{
  "num_hidden_layers": 8,
  "hidden_size": 384,
  "num_attention_heads": 3,
  "num_key_value_heads": 3,
  "head_dim": 128,
  "intermediate_size": 512,
  "vocab_size": 2421,
  "hidden_act": "swiglu",
  "norm": "rmsnorm",
  "norm_place": "pre",
  "norm_eps": 1e-05,
  "positions": "rope",
  "rope_theta": 8250.0,
  "rope_fraction": 1.0,
  "qk_norm": false,
  "attn_scale": 0.0884,
  "bias": "none",
  "tie_word_embeddings": false,
  "parallel_block": false,
  "init": "normal",
  "init_std_qkv": 0.0213,
  "init_std_o": 0.0,
  "init_std_up": 0.0213,
  "init_std_down": 0.0,
  "init_mimetic": 0.5,
  "optimizer": "soap_variant",
  "learning_rate": 0.0036,
  "beta1": 0.95,
  "beta2": 0.99,
  "weight_decay": 0.0,
  "lr_head": 0.00567,
  "max_grad_norm": 1.0,
  "warmup_steps": 200,
  "schedule": "wsd",
  "decay_fraction": 0.426,
  "decay_shape": "linear",
  "final_lr_fraction": 0.05,
  "batch_tokens": 131072,
  "max_seq_len": 1024,
  "doc_mask": true,
  "train_tokens": 606700000,
  "max_steps": 4629,
  "dataset": "wikipedia_en"
}
Each number is 128 + 24 x the weight over its row's rms, rounded and kept within 0 to 255. Layers, rows and columns count from 0. The size above them is the row's rms in percent of the matrix's.

# layer 4 attention key, 384x384, rms 0.137, rows 304-356, columns 256-319
size [ 97 102  95  99 101  99  91 107  91 101  95  91  98 104  95  94 102  91  99  99 100  91 106 103  96 104  97 102 103 107  99 103 109 100 106 105 106 109 113 104 106 108 112 104  98 107 114 108 109 100 103 103 113]
[[135 140 102  68 139 106 159 121  67 112 148 137  90 116 143  93 122 169 122 168 133 159 118 142 146 117 107 141 133 142 165 142 171 125 154 152 143 123 157 131 107 126 144  83 131  95 103 149 108 120 147 117 109 110 123 158 106 146 167 158 127 144 148 155]
 [120 104 126 158  89 107 109 122 129  91 118 120 135 133 107 119 142 134 113 134 144 141 145 148 126 133 120  85 150  94  95 159 123 145 142 150 177 147 133 115 126 141 111  97 136 130 154  86 167 139 139 124 115 152  78 133 122 112 145 117 104 111 123 109]
 [120  50 105 140 108 148 163 139 103 179  81 124  98 143 130 118 112 136 124 123 103 102 132 111 137 122 115 186 132  71  88 144 119 118 119  84 150  71 150  98 127 144 149 112 138  89 161 183 134 124 101 160 108 136 128 103 132 120 106 126 118 119 154 172]
 [108 161 153 130 171 108 115 126 128 188 115 142 108 149 137 125 125 100 109 118 186 105 177 120 129 160 119 120 151 151 170 134 181 117 118 142 167 136 149 127 144 106 130 109  98 143 155 128 109 139 133 139 132 116  97 112 158 136 104 137 138 146 116 161]
 [ 99 168 110 164 163  83  98 112 132 130  96 123 158 163 124  94 124 130 169 118 119 174 127 132 155  83 120 131 147 152 108 112 155 138  88 119 134 129 119  93 151  78 120 138 133 156 101 129 147 103 172 113 106 114 129 132 194 149 156 104 126 130 111 145]
 [129 113 119 135 120 150  73 177 111 150 122 171 150 141 107 152 188 125 133 102  96 107  95 125 122 140 160  95 152 139 102 143  89 153 127 127 129 129 138  97 135 169 101  99 100 125  91  97 154 121  76 125 121 122 110 132 119 138  98 122 109 153 146  99]
 [ 86 113 144 123 118 152 151 137 139 109 156 137 182  80 158 173 105 167 120 149 119 120 122 118 124 162 155 156 125 129 124 150 125 120 116 123 110  85 139  93 113 126 103 116 102 100 133  97 111 140 115 163 145 110 150 122 137 142 106 125 140 169  76 103]
 [104 139 141 160 124 140 103 121  95 167 108  75  74 112  91 124 124 140 116 103 150  89 132 167 169 153 132  89 117 137 149 149 124 153 154 112 120 149 134 170 100 159 132 142  91  76 138 123  95 141 148 124 138 103  61 131 118 123 144 127 115 140 134 143]
 [143 129 142 156 157 146 125 106 178 119 112 125 156 152 159 152 121 126 126  89 112 145 103 127  86 127 117 119 126 115 134 136 135 148 108 106 135 120  82 169 121 126 134 104 141 104 116  97 132 138 106 120 155 105 124 125 115 118 117 117 130 128 133 182]
 [106 183 162 104 112 118 104 105 130 184 157 127 137 101 104  97 109 117 126  91 124 109 134 165 154 111 143 114 118 139 134 116  69 144 151 136 149 114 156 130 160 161 105 155 126 115 150 121 135  77 128 122 119 112 123 128 109 148 186 167 124  81 123 124]
 [139 106 118 120 148 160 121 137 116 156 140 114 109 136 101 139 127 146 107 137 144  94 125  99 134 101  94 151  93 110 123 114 127 135 163 136 169 137 136 106 161  93 155 163 130 161 153 123 138  92 126 130 124 103 131 150 149 143  96 117 161 110 175 106]
 [153 133 128 146  68 116 159 112 106 138 116 182 128  99 146 140 103 115  99 159 138 135 136 100 109 147 116 141 120 119 131 119  98 151 101 128 152 135 148 105 125 104 160 178 119 171 136 101 149 107 166  96 131 133 119 159 123 113 157 144 146 105 142 110]
 [132 137 104 100 112 157 134 130 117 106 106 160 108 108 144 145 131 173 134 184  92 114 107 146  96 148  82 122  73 120 108 118 151 187 146 152 152 119 134 101  90 145 111 171 149 111  90  96 132 116  85 127 113 112 131 119 159  86 144  60 136 160 125 160]
 [127 185 139 115 148 110 149 109 117  99  77 117 112 125 122  99 124 131 121 148  94  71 122 137 125 123 122 134 138 100  93 189 147 139 101 125 154 142 132 171  86 143 118 135 136 156 152 168 148 143 133 142 159 106 127 143 115 106 115 157 144 159  94  86]
 [101 109 116  48 126 141 140 107  88  86 184  75 129 144 118 149 143 149 107 116 128  87 147 121 119 150 143 100 121 112 108 120 152  87 101 145 144 145 157 155 151 192 132 120 119 101 102 179 148 120 100 166 156 121 115 124 134 133 111 105 150 143  86 126]
 [129 138 126 109 102 119 137 156 135 142 127 104  79 117 141  87 189  96 185 199 135 127 157 139 129 161 110 105 125 135 120 141  87 161 126  61 121 176 146 123 141 145 114 141  97 110 132 156 126 154 137 140 150 104  97 131  93 138 137 120 140 120 108 142]
 [109 177 138 103 140 168 126 127 143 127 112 140 131 212 118 124 143 147 133 112 148 125 125 163 138 137 145 120 134  95 175 146 138 150 124 154 159 134 143 120 126  97 121 111 120 113 130 138 118 124 100 126  89 112 180 140 129 180 120 117 127  98 127 175]
 [108 161 145 191 110 166 146  92 119 135  81 158 134 159 124 162 155 122 103 113 175 113 138 132 133  92 148 131 144 116 136 128 112 107 155 114 108 109 125 142 128 116 145 152 106 144 127 161 110 118  98 129 105 125 152 131  82 101 118 138 156 130 170 111]
 [141 101 153 109 123 146 123 150 128 159 116 132 139 155 130 116 147 137 103 132 123  93 114 122 142  73  99  82 122 166 126 124 114 144 132 119 146 111 120 140 147 186 150 129 156 154 160 184 104 124 164 150 119  89 131 124 135 101  95 109 129 162 136 119]
 [154 120 115 113 126 100 121 158 127 107 126 156 131 131  92  96 161 145  93 126 116 172 142 123 152 142 136 127 107 135 161 158 111 132 150 168 161 149 115 124 107 148 140 137 105 153 115 118  96 147 110 153  95 126  72 163 156 131 119 149 133 108 159 170]
 [130 110 130  91 105 163 159  90  94 118 175 107  92 141 146 115 136 122 145 152 129 127  79 104 123 109  91 149 112 109 118 139 130 103 121  90 146 127 135 114  79 120 157 154  95 108 165  98 124 115 119 181 106 117 135 114 168 136 152 148  61  89 135  78]
 [133 153 139  91 102 189 103  67 128 116 132  81 128 118 114 131 153 137 144 123 106 142 162 109 151 117 132 105  98 126 148 163  79 127 113 132 108 118 121 161  84 138 153 135 126 112 102 113 110 134 180 117 126 149 120  95 134 119 123 131 120 108 122 135]
 [124 156 144 119 125 116 132 174 137 112 111 125 151 154  93 123  91  91  73 121 153 134 124 126 122 124 108 164 161 124 106 159 166 145 158 103 130  93 130 115 114 110 128 129 148 127 154 139 137 150 122 147 142 124 110 113 107 130  98 134 127 114 130 109]
 [158 130 104 153 113 158 109 151 143 121 134 127  99 113 104 142 117 123 148  97 119 163 143 136 130  80 105  95 118 147  88 138 184 139 138 171  82 134 147 169 152 133 161 113 146  72 100 168  76  98 119  86 114 114 135  89 114 131 139 113 117 124 140 150]
 [ 62 131 133 151 144  97 117 153 164 139 165 134 112 143  80 127 156 131 183 136 110 158 165 124 165 147 149  85 129 165 110 127 149  87 112 141 144 133 155 122 116 124 113 123 122 140 101 107  83 143  80 106  95 144 156 110 156 111 162 106 150 138 138 151]
 [144  76 170 111 135  97 132 181 131 154 120 175 153 167  70 151 124 151 125  82 142 129 123 166 119 136 150 146 123 127 123  98 138 133 144  95  89 148 108 101 118 142  45 146 111 102 104 111 137 103 139 164 139 120 158 130 128  96 144 122 112  89  90 167]
 [146 156 130 161 123 108  97 147 147 150 120 154  75 110 141 113 133 133 156 116 179 118  96  91 185 180 123 161 125 118 101 118 120 137 135 163 124 106  81 128 120 131  89 164 132 141 117 160 174 110 202 102 150 159 100 149 107 156 109  95 125 155  84 130]
 [121 164 123 115 157 129 127 128 140 169 136 141 114 139 159 148 146 136  92 124 157 176 130 143 166 191 151 178 147 126 140 142 102 118 132 146 117  72 112 126  53 130 135  91 101  94 145 102 177 116 143 130 141  90 162 146 143 153 157 140 137 131 150 120]
 [110 161 127 115 139 154  87 107 163 138 137 151 123 114 120 125  97 101  91 114 104 138 149 144 147  93 107 122 126 132 144 139 165 106  90 112 127 116 146 103  94 115  99  88 143 128 137 146 141 167 175 113 147 113 126 146 107 135 104 119 138 115 156 128]
 [142 112 149 107 141 148 112 174 151 149 147 141 172 123 104 170 139 189 124 119 144 125 175 147 110 176 116 152 151 114 150 115 144 153 123 146 142 113 147 116 141 150 140 100 148 126 124  99 101 122 156 171 118 129 158  93 114 107 133 155 166  96 140 141]
 [125  90 112 126 124 111 118 136 152 162 133 136  86 123 154 131 150  86 147 135 127 129 134 151 125 120  87 100 115 151 105 124 120 106 114 125 156 164 123 103 117 110 148 165  89 127 123 155 120  99 129 116 151  95 148 129 105 108 130 190 123 168  87 150]
 [161 147 127 126 105 140 111 143 170 149 130 162 137 163 108 137 135 134 122 116 144 140 114 134 134 146 153 127 130 119 122 123 115 127 143  83 116 158 150 111 177 122 125  73 101 123 135 125 118 161 111 184 147 118  95 129 109 106  75 112 149 159 108 123]
 [134 115 136 129 173 133 143  85 143 140  97 141 111 138 165 183  99 131 125 118 139  94 106  93 127 149 141 121 134  92 144 118 135  78 124 120 121  89 171 123 140  86 128 116 105  90 137 126  96 170  78 144 168 125 148 103 128 134  98 136 150 165  85 128]
 [175 135 138  88 115 163  72  79 142 134 103 121 100 135 104 138 111 137 148 154  84 151 120 133 114 148 103  76 150 110 115 147 140 124  92 106 116  92  92 119 124 147 110 100 120 114 140 113 143 159 158 134 144 134 124 131 161 109 115 165 111 101 136 129]
 [140  72 149 159 125 137  95 162  91 143 177 126 131 127 171 120  95 131 117 105 114 109 114 133  88  99 143 127 142 130 117  99 152 102 157 166  95 145 126  50 128 140 133  84 101 155 119 115 113 152 159 127 128 103 160 141 129 143  99 122 123 185 122 117]
 [150 110 134 136 139 142 169 173 142 139 129 146 134 104 143 164 109 139  82 107 114 186 165 149 102 124 106  89 144 160 116 108 122 114 128 163 139  54 142 109 142 142 116  97 117 108 125 147  91 136 176 121 100 128 140 118 174 136 103 128  74 119 134 135]
 [146 182 103 153 115 130 177 110 150 110 135 103 105 104 128 138 117 123 145  77 124 108 121 143 148 108 143 116 126 124 126 108 105 127 153 123 140 122 135  54 141 156 137  86  96 103 135 140 131 120 187 158 128 130  96  96 147 140 107 138 167 151  96 154]
 [120  82 138 101 138 101 156 121 102 104 110 126  74 163 116 146 135 142 101 134 122 134 135 180 109 141 105  95 114 151 116 122 115  92 154 150 112 122  72 100 112 121  93 109 128 153 116  71 109 123 122 131 133 138 112 158 119  86 115 111 121 128 133 121]
 [126 113 107 136 113 137 172  89 144  98 125 124 131 132 118 108 129  72 130 151  93 114 143 153 106 159 114 152  86 138 102 111  90 141 103 106 188 131  82 137 104 156 117 146 155 157 141 169 154  99 108  98 117 135  95 102 160  84 149 144 125 143 132 147]
 [177 106 148 123 119 129 170 118 136 106 141 110 143 150 171 147  85 116 199 123 143 149 123 101 105 139 122  66 115  76 150 134 159 100 137 156 175 133 115 129 115 139 128 104 122 147 159 102  99 126  99  96 118 129 120 141 123 125 138 140 101 139 117  84]
 [116 108 130 150 105 125 163 125 160 103 140 134 153 113 118 127 123 103 108 135 140 106 110 146 137 137 107 163 140 185  87 105 139 108 168 117 162  65 124 160 164 164  72 103 132 132 116 159 155 127 114 129 126 115 149 135 177 124 142 172  98 152 172 168]
 [143  90 140 154 129 129 166 113 115 113 182 130  88 126 119  83 163  62 155 137 149 116 109 136 166 115 103 105 145 121 107 109 131 109 140 128 134  86 128 134 140 112 133 122 118 145 140 125 120 146 121 137 159 154 146 114 101 122 149  98  93 116  98 121]
 [ 70 167  86 125 152 130 189 121  98 107 119 139 127 130 182 138 138 132 125 136 140 127 122 102  98 152 137 157 162 109 159 170 129 159  87 153  94 127 104 154 111  71 148  96 117 149 160  98 119  94 169 119 105 149  88 147 153 135 150 158 108 122  94 120]
 [ 95 121  86 134 160 133 114 152 101 152 135 140 147 135 132 159 135 113 147 121 110  98 175 122 118 134 127  92 131 145 126 103 121 125  91  85 134 110 124 104 164  91 104 143 164 102 123 128 108  95 129 108 131 172 158 135  85 119 157 123 141 160 134 132]
 [ 98 146 138  93 124 121 129 105 117 116 133  95 104 101  96 104 109 149 130 119 128  91 116 155 146 132  94 132 168 135  99 108 142 147 140 103 131 134 113 135 127 120 148 112 124 138 134 155 160 120 157 103 135 104 130 144  84 162 131 105 154 114 108 179]
 [ 82 183 147 124  92 172 122 121 114 118 104 137  96 111 130 146 129 122 160  90 115 102 152  88 124 114  58 109 139 180 117 107 119 113 114 108 130 133 179 101 124 105 133 103 120 136 127 102 122 122  98 144 147 141 159 118 115 159  72 149 131 121 152 130]
 [169 113 171 156 109 107 132 118 175 143 147 156 135 124  61 105 104  82 140 119 114 126 111 163 131 119 154 132 122 113  87 128 151 101 132 149 132 127 139 135 158 133 177 127 132 156 171 101 134 124 116 136 193 112 124 130 100 119  95 137 104 149 137 107]
 [124 110  78 138 113 119 134 108 102 119 121 142 139 121 135  85 129 115 147 128 127 136  97  95  95 111 172 111 101 162  90 133 155 137 123  96 102 111 103  99 137 137 127 109 106 146  96 111 118 103 106 118 154 131 122 128 140 122 131 132 131 115 110 137]
 [149 134 174 169 115 137 115 131  94 121 133 112  94 124  90 144 154 111 132 130  77 158 153  98 101 111 102 128 155 106 111 140 102 150 128 138 112 162 133 128 105 119 137 118 145 102 130 178 143 109 161 135 129 149 102 140 126 114 112  85 164 114 156 141]
 [109 100 156 135 109 138 123 107 108 133 110  95 133 127 118 134 128 138 145 154 118 153 141 139 137 129 149 125 106 157 130  97 149 137 121 100 158  99 166 116 162  73 113  77 131 105 119 131 128 175 145 153 126 106 117 109 122  75 116 106 129 142 106 129]
 [124 113 156 150 129 174 119 121  71 144 147 137 132 105  73 154 116 155 132 132 129 127 161 149 134 175 125 160  85 116 107 131 169 106 131 122 141 157 123 107 131 157 169 112 177 111 169 150 126 178 116 116 112 125 151 158 148 102 135 141 117 113 153  98]
 [125  75 158 150 163 101 116 125 139 184 121 102 126 126  93 207 187 128 139  97 152  71  86 156 105 152 138 165 128 125 104 136 143 150 125 158 129 125 138 110 106 174 142  78 138 143 112 132 119 106 115 148  77 141 156 127 108 149 102 170 124 117 161 149]
 [124 109 147 133 129 193 117 107 130 144 138 109 121 113 135 125 149  95 146  68 111 135 109  91 164  96 120 115 125 108 119 129 144 111 113 136 179  96 113 120 127 127 108 135 131 118 134  86 134 115 128 117 158 140 140 127 175 172 160 116 121 155  95  89]]
# layer 4 attention query, 384x384, rms 0.132, rows 305-356, columns 256-319
size [ 92 101 101  97  99  99  88  94  98 101  96 102 100  99  98  95  94  89  95 101  92 108  97  94 108  95 103 105  99 105 104 104 107 108 103 111 102 112 108 119 105 109 105 121 109 117 113 121 107 111 105 112]
[[ 97 162 152 130 118 115  93 153 138 127 165  99 115 100 139 131 143 135 162 166 164 148 154  97 151 111  82  94 129  86  89 134 150 107 132 140 113 147 121 122 105 116 127 115  97 125 121 151 133 157 132 173 146  99 137 133 105  90 181 141 127 151  91 147]
 [124 136 112 141  98 136 145 125  84 118 135 134 151 134 170 139 130 143 119 126 127 137 166 146 130  95 115 132 139 140 124 109 161  96 111 102 127 138 112 180 115  90  95  56 145 112 110 120 138 139 173 113 138  94 120 172 129 119 152 164 130 151 124 141]
 [131 157 104 109 122 143  78 139 142 147 126 121 101 118 133  90 100 136  87 131 148 139 135 159 154 147 110 171 157 150 154 146 166 105 130 107 130 126 166 147 126  97 154 119 148 121 131 131 113 153 108 174 141 131 160 140  67 164 125 161 121 125 142 132]
 [152 138 135 127 104 114 155 130 111 114 121 156  97 170 107  97 139 124 137 165 141 175 106 139 201 117 166  90 124 152  77 117 144 135  97 135  97 197 111 137 156  90 133 159 133 177 113 132 102 112 108 118 137 122 120 100 115 119 139 132 118 149 161 143]
 [128 137 117 165 126 124 131  80 151 126 124  94 116 197 112 131 107 135 125 124 123 119  97 136 122 102 155 119  87 107 128 124 120 125 131 128 114 153 127 113 124 133 134  98 114 138 178 142 129 126 145 138 166 157  99 116 141 119 115 155 121 137 143 144]
 [139 138 132 103  83 137 125 122 136 116 118 101 188  92 120 129 119 125  99  83  76 119 121 134 179 112 108 141 101 121 131 102  75 149 147 162 153 132 101  96 180  90 162 152  99 149 106  81 112 116 160 144 122 175 121 104 109  98 153 133 151 118 126 163]
 [126 119 125 102 129 147  90 135 104 153 125 177 135  62 114  81 167 132 130  82 172 117 167 105 176 150 159 151 146 160 138 134 120 150 121 162  86 104 153 131  72 119 150 133 176 129 127 125 158 122 110  90 157 114 167 142 122 101 131 129 139 138  97 131]
 [ 97 128 105 176 125 134 143 125 173 131 139 119 137  92 140 128 149 120 170 137  64 167 113 128 111 123  83 108 150 127  80 127  71 146 113  82 123 160 122 136  89 167 118 117  74 119 128 105 150 177 141 107 149 153 133 128 134 145 101 129 131 104 156  95]
 [115 143 123 133 100 141 137 134 104 145 112  85 137 144 133 134 113 130 159  83 179 144 103 108 186 145 137 140 141 131 125 121 157 126 134 151 139  78 114  98 151 117 127 140 142 118 125 127 138  80 131 137  87 147 113  96 155 102  85 111 116 142 128 117]
 [ 98 118 115 147 108 116 127 148  86 115 127 181 131 103 110 145 102 102 159 148 148  89 108 148 141 155 163 149  99 159 134  91 149 157 134 135  89 131 172 121 182 140 120 122 143  97 112 173 141 175  62  95 105 107 129  92 137  99 111  96  69 115 119 117]
 [ 83 148 130 117 147  94 131 142 113 139 114 173  86 108 114  88 151 127 130 132 123 122 128 156 167 140 132 154  64 157 110 107 131 118 125 130 136 160 142 144 156 124 126 122  98 138 115  82 138 130 149 122 152 129 125 117 108  96 164 132  91 120 120 133]
 [131 169 152 109 110 112 125 162  99 154 136  85 161 139 141 128 106 186 110  98 118 131 148 115  92 176 148 149 143  94 161 113 125 124 127 122 119 101 138 113 100 136 103 106 102 144 101 108 125 124  88 111 152 119 130 108 131 165  90 133 164 134 106 171]
 [135 112 138 106 166  94 143 143 138 135 140 119  93 112 131 113 185 164 139 112 115 109 155 108 143 117 120 136 148 159  97 134 103 120 109 175 109 170 144 152 127 109 147 127 169 111 116 112 179 141  83 140 119 126 142 127 119 145 157  85 116 136 153 132]
 [161 162 154 151 152 134 124 107 147 143 159  78 127 127 108 135  85 133 126 181 140 131 165  91 162 134  77 116 150 110 114 116 110 114 120 168 127  95  99 132 111  99 163 137 129  76 124 148 135 147 133 151 118  87 141 128 144 122 130 120 128 131  73 162]
 [128 120 179 150 135 116 105 157 148 122 131 102  78 121 147 100 117 155 138 145 146 135 141 144 194 149 112 138 168 145 130 138 113 110  82  91 152 111 148  83 111 149 121  91 165 110 141 153 146 136 119 176 107 120 154 132 144 112 137 112 139 111  74 186]
 [134 158 115 114 150 157 150 106  96  75 158 123 154 127 134  98 114 153  83 109 139 117 121 132 102 137 107 120 140 133 109 136 156 104 131 162 122 103 157 106 153 139 149 122 136 144  55  75 126 118  98 142 104 100 123 134 140 129 113 120  82 132 101  74]
 [123 133 127 202 106 144 160 120 126  92 133 125 109 106 130 124 131 126 106 131 124 103 157 147 122 125 124 184 170 128 129 121 121 128 144 140 146 153 132  82  90 125 139 122 114  97 129 109 159 143 141 175 168 131  95 136 203 167 139 163 155 110 134 135]
 [153 127 109 170 126 145 140 133  92 148 157 134 172 190 132 172 114 134 119 116 167 124 129 133 106 149 146 173 125 114 168 124 146 165 145 136 127 118 147  88 155  87 125 104 151  89 171 104 134  98 115 104 127 146 109 131 158 153 140 158 125 107 149  89]
 [133 103 142 128  97 129 171 108 160 100 152 135  95 103 155 127 148 134 157 123 109 163 123 148  98  81 138 136 130 135 109 129 128 100 129 138  89 134 108 109 122 127 157 138 160 116 156 156 114 126 186 152 162 159  98 143 129 115 148 107 120 136 155 112]
 [134 140 111 135 109  89 132  88  78 112 136  83  81 125 105 125 127 153 149 145 125  96 165 162 139 123 170 108 168 103 111 162 142 132 150 133 157 124 130 128 102 167 107 148 122 118  95 125 128 133 134 165 119  97 163 109  85 200 146 120  98 134  99 138]
 [106 145 136 101 153 122 111 121  98 165 130 145 117  93  83 106 169 123 117 115 110 131 147  90 127 107 143 157 127 140 160 118 140  98 149 152 137 103 102 143 121 107 200 122 113 116 154 155 122 124 137 123  76 159 110 126 146 132 106 137 170 110 153 148]
 [108 126 147 121 145 135 136 156 108 161 116 105 110 113 113 126  84 169  76 101 117 131 146 122 159 142 113 146 152 157 142 145 145 120 143 164 159  93 133 136 126 109 120 150 117 112 136 117  96 115 164 190 124 119 170 137  99 119 106 143 123 148 134 166]
 [154 147 125 121 149 119 170 139 159 135 132 129 101 122 125 115 152 114 172 114  81 124 106 139 164 155 150 161 146 139 130 160 140 139 126 141 125 113 156 140 100 136 153  99 103 149 130 139 143 202 137 125 128 144 144 160 151 118 101 103  97 135 146 156]
 [102 151 115 141 181 134 114 102 112 139 173 107 151 109 122 127 146 127 121 131 119 187 123  93 175 145  75 107 136 128 110 183 100 119 119 108 105 126 147 119 105 131 101 141 154 126 145 170 112 113 107  97 145 139 132 114 126 182 169  98 110 112 109 108]
 [107 179 123 182 116 144 158 121 146 125 105 107 127 142 144 200  89 109 121 122 122 144 151 130 107 126  95  90 128 129 138 148 132 143 150 123  66 115 162 143 118 130 112 121 130 136 160 138 146 108 137 102 122 131  83 136 142  91 114 144 114 138 139 109]
 [ 88 109 139 117 111 152 140 104  99  89 163 136 144 138 147 133 111 118  97 131 140 115 111 146 139 165 137  93 118 119 167 123 108  92 144 159 162 126 154 143 127 144 125 113 126  93 125 117  81 165 158 122 116  99 128 145 135 114 129 138 145 139 146 160]
 [118 107 134 132 154 145 165 111 159 156 117 108 113 122  78 116 174 143 157  98 108 121 128 123 105 122 161 129 110 162 131 131 131  95 102  93 147 105 118 133 128 113  99  95  76 100 119 123 101 112 148 132 150 154 115 161 121 130 142 145 132 102 166 144]
 [144  93 102 139 126  80 140 123 150  98  98 118 126 140 119 106 102 119 209 110 165 127 168 141  89 123 172  79 149 164 116 140  91 123 158 132  86 126 114 124  81  92 111 117 129 108 121 147 107 115  76 110  96 134 152 116 122  97 101 114  78 133 114 162]
 [130 145 106 166 133 107 155 148 117 146 141 118 109 110 149 141 145 130 149 131 162  88 115  89  91 155 131 118 130 133 159 133 163 125 154 108 133 117 155  97 145 104 137 110 116 110 148  94 135 147 133 101 132 139 135 163 161 125 150 152 147 125  86  68]
 [119 189 110 163  94 123  99  84 138 172  95  94  88 132 143 141 131 169 162 148 135 117 154 128 109 108 159 162 103 104  85 109 109 108 107 117  78  97 118 134 104 102 155 108 142 136  88 105 164 112 163 150 132 158 168  79 116 195 173 147 140  71  96 168]
 [ 90 136 110 153 164 141 109 157 159 111 162 143 141 115  99 126 140 112  94 144 128 107 106  97 132 145 142 163 106 131  98 135  68  90 112  99 112 116 115 115 123 132 113 116 137 134 117 143 161 141 136 135  89 157  90  99  91 105 105 126 134 130 158 154]
 [ 92 156 155 127  99 131 115  81 131 118 126 134 141 120 129 162 143 136 109 150 119 132 163 129 147 147 130 147 107  99 117 119 143 152 131 163 168 152 147 152 102 124  86 112 142 112 184 130 165 125 133 103 145 135 139 125 151 114 133 134 112 116  96  76]
 [140 109 175 129 102 122 141 140 114 123 106 107 136 108 134 107 152 143 138 112 145 115 133 129 131 129 120 148 143 168 109 145 105 130 131 148 137  92 134 154 128 135 133 144 109 114 119 128 158 160 139 173 147  86 134 118 138 107 142  99 143 128 111 108]
 [140 165 144 169 109 161 135  87 176 133 154 151 129 151 141 110 130 106 105 162 134 137 134 145 138 118 151 149  74 136 143 118 162 128 125 119 124 112  98 105 119 151 119 107 137 161 113 160 128 124 149 120 154 136 144 128 107 150 125 139  71 121 151 135]
 [113 145 163 117 141  92  91 135  92  96  88 171 126 117 137 107 152 116 132 142  98 156 106 116 138 138  97  99 112 124 136 135  88 163 135 135  49 146 154 159 128 127 120 148 160 145 156 108 140 130 130 119  93 147 109 106 111 137  88 185 141 140 122 106]
 [132 129  99 110 187 147  83 124 153 124 144 168 121 165 132 115 159 134 113 128 128 107 117 151 109 124 106 126 143 137 173 142 163 132  89 114  62 132 130 128 116 121 112  79 146  97 127 102 102 144 155 100 128 144 132 178 158 124 107 150 120 171 130 146]
 [112  87 167 114 166 144 111 132 141 104 124 133 111 123 146 122 111 130 175 166 140 109 131 112 107 112 138 151 135  83 124 131 197 125 150 145 145  77 156 129 145 151 147 167 123 118 162  98 150 121 123 142  90 141 141 133 104 111 138 129 126 163 135 114]
 [179 122 142 103 149 123 112 126 174 160 125 118 128  91 145  97 148 113 101 138 113 102 119 123  96 113  84  98 170 121  93 159 148 145  93 109  88 110 109 125 102 145 102 141 134  91 125 117 130 116 125 125 123 137 117 121 111 132 116 163 122 173 106 145]
 [120 106 125 140 110  83 127 100 119 142 150 149 148 167 131 140 125 170 104 161 108 123  98 139  88 109 144 136 131 150  97 157 113 139 104 146 179  86  99 152 148 156  78 161 107 194 117 120 146 134 115 123 193 127 129 130 138 133 128 124 137 169 103 140]
 [115 157 141 102 120 144 142 115 144 136 131 158 115 131 117 105 145 124 144 167 104 144 131 147 128 116 159 142 120 115 109 122 130 148 136 139 110 154 117 154 112 118 106 120 120 115 150 123 143 132 152 137 128 142 131 117  96 118 177 170 109 136 153 127]
 [112 107 103 118 100 140 136 112 149 136 117 115 141 123 130 135 107 121  73  96 110  85 118 125 127  83 130 117 125 134 150  90 142 102 104 119 111 116 118  70 177 166  80 161 142 112 140 159 143 114 109 104 140 106 122 108 114 154 122  99 122 136 121 176]
 [126 112 118 143 119 107 149 115 145 101 116 119 147 133 104 133 131 123 144 128 170 123 117 147 128 143 134  94 132 135 132 134 173 132 148 144 116 121 154 162  94 115 146  83 160 101  94  93 120 135 129 104 120 163 109 125 101 145 119 123 122 138 120  87]
 [141 113 152 125  61 130 142 121 113 104 120 116 123 150 132 130  40 107 136 123 109 115  83 130  88  87 128 127 135  92 122 108 140 144  97 135 131 135 146 120 134 142  81 103  94  92 137 162 143 135 115 178 139  70 153  96 139  98 111  92 147 133 114 103]
 [ 52 110 120 162 108 120 159 115 172 151 133 130 118 160 175 128 157  88  95 123 121 147 111 116 171 146 140 173 145 130 114 129  96 140 157 116 125 115  84 129 114 160 126 159 131 131 121 124 133 105 116 100 119 112 108 142 144 156 107  97 107 125 101 129]
 [105 124 136 182 154 145 160 135 130 117 162  38 130 146 119 123  84 109  93 102 147 163 144  90 134 107 132 149 110  97 112 136 137 130 133 166 185 167 133 109 130  77 122 142  97 158 114 147 166 141 133 133 148 140  96 143 121 145 125 129 125 126 118 125]
 [142 115 132  81 141 171 157 124 149 147 178 170 120 145 147 171 127 119 124 114 168 162 142  98 136 117 132 145 132  66 135 164  96 129 125  90 133 120  97 148  62 158 175 125  97 139 144 145  89 132 127 101 144 134 159 143 139 132 143 146 123 119  88 155]
 [111  93  99  52 114  88 120 124 121 117 128 122 106 119 128 119 128 129 139 103 108 113 134 155 111 118 144 134 139 145 155 134 111 143 129 167 138  48 207 129 114 115  95 188 117 100 141  92 112  98 108 206 102 140 135 150 127 111 148 129 135 123 131 156]
 [119  93 118 114 137 135 134 148 135  94  91 169 115 119 112  98 139 157 186 146 122  64 102 162 132 169 126 163 156  95 188 129  89 139 128 131 116 104 136 156 168 100  94 135 173 103 112 116 145 135 140 147 104  96 138 149 140 160 119 159 111 129 118 149]
 [120 181 136 145 119 119  76  96 144 112 123 105 117 170  93 139 101 126 160 119 137 118 154 126 162  69 144 131 103 127 157 164  97 144 139  78 150 136 114 110 143 144 114 162 112 139 115 133  95 138 107 132 152  98 129 105 125 162 110  92 112 125 154 176]
 [150 110 115 180 139 126 178 169  99 114 125 139 152  82 117 125 173 176 155  92 143 128 140 122 102 122 119 169 153 148 132 114 102 156 156 135 122 158 101 110 123 128  74 118 116  79 104 107 141 119 151 134 111 121 140 143 116 152  98 130 127 197 172 124]
 [126 116 104 171 134  96  98 137 126 141 128 122  97 154 112 155  87 112  88 120 169 153 135 153 127 105 108 115 112 116 125  96 134 148  91 133 111 170 155 143 138 124  96 124 138 150 121 149 100 138 138 112 106 159 128 120 109 127  82 144 116 149 131 112]
 [125 102 173  77 120 164 120 136 158 154 136 142 117 158 105 139 155 149  98 113 156 166 167 111 112 119 135 124 164 138 137 122 127 103  98 153 133 193 111 150 118 106  66 133 125 129 155  91 136 142 161 103 138  98 120 114 174 180 135 105  99 139 103  76]]